Part of a small language model's weights.
Size: 13 layers, width 256, 12 heads of 32, MLP 1024 GELU, 13M parameters.
Architecture: LayerNorm before each block, rotary positions, untied embeddings.
Training: a variant of Adam for these matrices, 13162 steps.
Each number is 128 + 24 x the weight over its row's rms, rounded and kept within 0 to 255. Layers, rows and columns count from 0. The size above them is the row's rms in percent of the matrix's.

# layer 7 MLP down (transposed), 1024x256, rms 0.126, rows 64-83, columns 64-95
size [ 98  99 102  90 101 103  93  90 112 100 103  98  97  98  91 102 103  84 103  91]
[[108 122 128 146 103 135 108 128 136 128  75 115 107 150 110 159 107 106 155 122 119 144 120 140 143 107 120 244 153 154 129 121]
 [116 154 121 131 118 124 139 161  83  98 132 136 123 185 124 159 157 168 121 106 124 145 159 138 119 101  80  62 139 166 118 127]
 [129 113 166 109  95 139 149 131 124 157 128  88 134 131 154  96 115  80 120 105 108 109 108 123 156 154 102 161 156 126 149 171]
 [123 102 172 100 121 101 138 131 128  97 108  80 165 153 102 130 133 140 136  87  93 113 118 108 100 126 153 209 133 115  94  90]
 [131 140 117 173 116 132  93 137 113 125 120 134 115 156 143  87 152  97 159 117 112 110  92  84 113 128 130 177 145 138 122 132]
 [106 145 127 117 142 105 167 118  50 143 129 133  77 130 125 129 119 126 167 125 134 123 120 116 130 137 141 110  92 140 161 112]
 [ 76 136 173 105 122 105  91 112 123 138 120 117 108 118  90 164  96 155 138 104 109 104 131 128 123 156 156 139 166 162 169 162]
 [151  94 114 134 136 133 129 116 109 139 166 158 139  86  74 111  70 142 112 149  95 141 140 168 139 117 123 179 157 106 144 126]
 [128 130 124  99 115 110 137 121 153 152 126 125  89  98 141  88 118 109  94 145 171 125  98  99 142 137 135  39 111 116 146 133]
 [135 139 124 122 119 134 151 106  70 132 142 100 120 149 140 136 138 191 135 148 140 138 149 120 171 115 134 159 132  94 109 134]
 [108 120 118 111 144 110 123  88 138 138 140 128 136 120 134 144 117  81 111 135 116  89 105 155 140 171  85 190 126  97 112 115]
 [ 76 100 147 119 131 113 110 164 116 163 156 118 123 123 109  93 135 144 119  83 147 144 102 143 120 119 126 188 111 132 124  93]
 [157 136 130 107 158 128 125 114 129 170 117 123 147 118 115 109  86 165 102 102 134 148 151 110 102 114 137 127 144 138 170  80]
 [139 134 126 132  92 132 178 112 136 129 114 133 146 139 133 154 156  90 118 159 120 158 142 118  81 110 131 138 156 114 119 155]
 [ 85 101 113 117 132 105 135 169 172 118  63 104 121 118 133  98 114  71 147 120  93 138 122 154 162 142 134  77 143 145 141  84]
 [ 80 162 108 131 116  97 126 140 146 127 117 144 117 103 125 122 127 164 165 113 156 121 138 139 137 139 102 154 117 117 122 195]
 [126 153 121 150 158  65 116 136 137 126 136 107 100 123 153  99 130 132 147 137 153 120 158 170 132 136 131  79  90 129 147 130]
 [ 87 139 132 133 122  85 126 149 165 110  92 126 121 140 121 102 147 102 131 163 115 125  73  75 133 122 141 227 112 139 142 152]
 [100 148 138 106 141 170 135 136 125  89 141 130  96 135 164 112 124 137 106 145 125 128 131 119 172 103 138 130 173 108 114 110]
 [111 118 108 107 145 103 110  77 141 138 113 130 160 155 138 174 105 126 109 132 148 131 141 115 126 164 125  97 117  99 146 131]]
# layer 7 MLP up, 1024x256, rms 0.126, rows 65-84, columns 64-95
size [ 99 103  93 101 101  96  95 106 104  99  98  96  98  93 103 100  96 103  96 111]
[[153 144 129 153 124  75 150 134 142 134 173 169  88 176 123 127 156 127 105 102 123 151 143  78 120 134 125 130 111 188 105 136]
 [123 102  94 130 149  93 139 138 135 124 176 128  91 126 134 158 135 123 113 176 105 134  84 162 140  61 135 120 145 118 134 138]
 [136 123  99 175 128 135 115 131 135 117 147 138 141  64 143  99 105 146 111 148 147 151  88 104 154 131 162 126 139 140 100  95]
 [ 82 130 116 134 112  82 129 165 104 116 141  95 140 120 100 147 138 135 115 135 127 138 142 118 134 121 112 112 127 114 171 153]
 [147 139 136 144 109 124 159 150 137 159  73  96 121 136 127 100 115 106 109 149 136 173 126 114  88 125 151 104 149  84 171 158]
 [183  90 118 129 161 161 180 145 135 155  97 133 127 170 111  95 145 121 118 154 135 143  95 114 130 131 127 104 145 105 103 138]
 [115 137 153 130 124 121 144 169 135 126 140  78 117 123 148 157 170 107 158 112 175 127 148 121 112 136 169 109 126 150 122 106]
 [185 126 138 115 132 163 120 126 108 182 138 112 135 166 157 116 156 144  96  95 160 147 114 129 154 122 164 121 117 114  80 140]
 [116 121 129 159 175  98 198 154 114 131 161 136 101 147 121 116 139 176  79 149 140 112 112 141 122 127 126 116  84 155 136 132]
 [ 84  97 126 130 138 147 128 122 150 131 112 113 100 129 129 131 137 180 139 190 134 105 168 136 112 100 157  98 143 145 144 140]
 [172 122  91 123 164 134 162 138 153 101  83 162 112 138 175 185 141 149 135 142 134 124  98 107 118 141  98 124 145  96 117 170]
 [144 108 134 151 151 126 152 152 119 124  84 131  78 128 109  92 102 109 131  81 118  98 128 126 131 167 157 100 116 116 161 147]
 [136 136  95 120 108 155 139 135 142 168 124 140 114 174 129 140 144 141  93 126 138 100 107  95 147 115 159 109 110 126 127 144]
 [120 128 106 150 141 169 140 107  74 113 187 149 165 157 146 143 107 127 111 129 149 123 123 136 137 111 114 137 101 156 110 133]
 [133  80 146 113 111 155 104 160 112 179 121 101 137 128 119 101 104 142 103 175 146 175 129 118  77 122 105 129 109 132 115  82]
 [117 120 140 138 106 136 128  92  98 106 148 135 150 116 151 130 138 116 102 163  92 108 152  82 118 120 120 121 116 135 130 139]
 [148 115 143 156 118 134 173 141 105 130 173 131 135 136 164 151 163 117 125 106 149 116 112 151 137 122 112 122  96 123  70 116]
 [161 124 145 165 119  89 135 121 147 174 107 104 134 158  76 154  89 114 119 149  75 133 165 107 122 107 133 101 163 132 164 101]
 [122 146 172 167 119 129 156 110 130 147 116 115 111 119 113  57 162 153 116 119 141 100 122 150 125 117 131 127 192 147 108 117]
 [159 150 150 137 138 159 121 146 144 148 132  65 125 148 132 162 100 140 118 142 176 124 156 115 136 146 158 106  76 130 164  97]]